Weights of a small transformer language model.
Size: 16 layers, MLP 1920 tanh GELU.
Architecture: LayerNorm before each block, biases, capped logits.
Training: a variant of SOAP for these matrices, 502M tokens, 3983 steps.
Each number is 200 + 20 x the weight over its row's rms, rounded and kept within 0 to 999. Layers, rows and columns count from 0. The size before them is the row's rms in percent of the matrix's.

# up: layer 8 MLP up, 1920x320, rms 0.103, rows 1396-1399, columns 0-159
# down: layer 8 MLP down (transposed), 1920x320, rms 0.107, rows 1396-1399, columns 0-159
up1396,097,198,220,158,203,180,192,187,162,194,191,174,225,233,226,203,201,175,222,218,168,189,192,161,209,214,211,217,187,210,215,213,197,219,215,189,207,170,190,221,233,167,203,188,211,173,193,171,219,215,207,197,140,159,173,188,191,214,222,177,183,168,218,192,197,200,186,180,206,193,170,214,193,188,168,207,196,212,214,202,170,209,214,173,205,212,194,224,210,223,213,234,205,194,177,201,224,224,237,188,240,194,190,212,230,180,215,211,199,245,198,165,211,200,196,188,210,194,208,230,202,163,208,177,182,219,203,223,184,215,188,232,197,216,189,214,192,208,209,204,170,194,204,173,190,163,207,179,195,191,196,177,192,206,179,201,192,225,206,225,171
down1396,098,184,174,217,179,187,200,221,184,218,193,236,212,214,197,203,210,185,222,185,205,226,201,211,174,224,192,224,197,236,208,206,138,174,187,230,220,202,223,198,185,205,206,229,203,204,216,185,199,192,197,200,229,216,180,201,196,188,190,221,197,227,178,221,210,178,162,217,153,191,198,192,157,202,221,198,215,206,185,195,216,214,199,203,227,165,200,225,188,176,202,190,200,183,149,199,172,179,206,220,166,187,215,169,222,204,204,200,205,215,169,219,206,169,188,205,162,187,240,187,182,237,173,210,166,199,211,195,186,189,204,171,195,197,195,196,183,171,217,227,199,158,203,172,213,210,242,178,211,199,195,217,216,197,227,159,185,231,188,207,214
up1397,102,211,202,202,238,219,266,227,205,227,198,210,235,197,187,212,195,202,210,182,211,187,203,167,180,202,148,239,168,226,194,184,199,197,208,203,165,193,188,216,191,187,181,207,248,209,207,200,218,219,207,215,216,202,215,235,216,148,189,184,193,193,199,194,212,168,215,208,152,219,207,204,222,207,211,223,233,181,161,203,224,215,190,226,146,198,191,193,159,202,185,191,227,238,194,192,188,191,210,170,199,217,220,187,215,184,154,177,218,238,217,179,247,190,190,217,181,219,240,186,204,198,191,197,200,206,176,220,203,181,213,235,197,202,203,200,206,229,161,199,212,167,196,193,196,218,192,185,183,188,215,186,216,196,214,205,234,179,197,179,174
down1397,089,189,211,237,193,203,199,194,225,189,164,198,171,198,239,223,176,203,184,242,227,189,190,193,195,200,196,215,228,203,212,222,188,195,170,193,205,248,196,233,182,226,182,218,182,176,213,204,205,212,200,193,215,187,229,235,193,222,163,211,177,209,208,193,201,159,217,201,208,185,213,179,194,205,209,216,194,181,213,191,210,199,216,188,242,202,201,212,230,180,209,198,232,211,201,167,224,187,203,218,211,193,202,192,198,212,187,176,210,186,247,212,216,214,257,153,181,210,227,209,159,235,179,194,179,221,203,155,151,201,172,182,211,183,194,166,205,170,219,208,234,183,186,222,197,212,192,194,243,192,189,179,197,203,213,202,185,218,224,216,203
up1398,094,188,180,197,232,202,204,210,212,165,223,225,192,213,200,180,232,207,206,193,219,206,178,205,221,186,192,231,209,167,232,169,213,178,208,208,189,209,177,217,216,193,224,173,210,211,225,194,197,226,188,168,208,221,222,203,213,212,207,216,191,215,204,198,162,194,200,248,203,239,181,233,232,179,207,222,215,203,222,229,213,207,237,172,220,223,185,209,197,193,186,194,196,182,180,222,218,209,219,171,199,193,207,167,197,208,232,233,204,201,173,209,214,267,225,242,196,129,191,175,171,207,189,192,180,186,220,165,222,194,195,198,157,209,177,174,217,179,203,174,221,150,191,184,195,184,212,192,194,204,172,186,202,210,215,196,200,193,211,201,209
down1398,102,192,216,220,208,194,241,217,247,213,225,174,184,206,206,220,200,177,200,199,187,210,249,167,196,206,241,232,208,181,202,203,233,169,194,210,185,172,197,190,205,208,191,184,188,153,174,208,163,214,175,212,211,187,228,202,211,199,187,222,245,209,182,190,185,206,228,164,206,219,202,206,202,189,184,210,203,186,207,219,193,200,213,221,184,178,193,202,174,203,229,179,193,207,207,193,208,208,178,206,182,208,215,174,234,213,190,225,219,189,205,181,200,235,238,206,204,168,223,212,196,191,191,271,190,205,222,182,190,204,241,187,203,202,201,197,188,186,178,211,193,184,172,253,217,186,189,216,176,236,220,196,204,199,177,200,186,195,247,180,217
up1399,092,189,204,206,218,214,167,197,182,224,207,181,215,199,186,220,220,198,176,202,206,186,218,214,202,179,192,215,199,187,177,215,224,238,176,206,222,224,220,187,247,183,229,194,199,179,210,184,201,182,225,211,157,169,208,147,229,190,157,214,231,207,208,236,201,169,185,182,226,202,187,189,196,219,209,211,219,213,178,195,227,219,187,234,158,199,202,230,178,199,201,197,197,183,220,218,209,193,234,189,196,217,200,198,197,198,182,193,168,199,189,189,219,202,213,185,229,172,193,188,182,192,193,166,162,207,206,170,203,165,188,203,224,190,194,193,183,214,174,219,235,175,201,197,203,192,200,207,211,212,217,224,188,195,201,233,208,209,182,199,218
down1399,102,206,207,183,222,210,181,223,190,233,194,192,182,203,193,182,204,197,198,197,180,240,212,198,220,182,207,221,164,173,191,231,212,158,234,208,215,197,178,175,197,161,181,178,219,230,191,234,229,161,195,206,198,188,184,164,167,185,201,174,199,219,199,207,171,182,205,207,222,212,185,184,195,170,196,225,192,173,176,232,204,205,229,204,195,205,198,192,205,217,193,229,189,216,223,204,198,250,238,198,194,241,209,176,213,174,226,217,170,203,207,204,190,159,184,188,185,206,206,227,177,205,215,212,228,199,193,178,201,186,222,207,163,250,167,185,222,199,210,175,206,171,187,225,193,176,232,212,237,216,220,209,214,195,172,197,186,209,198,163,194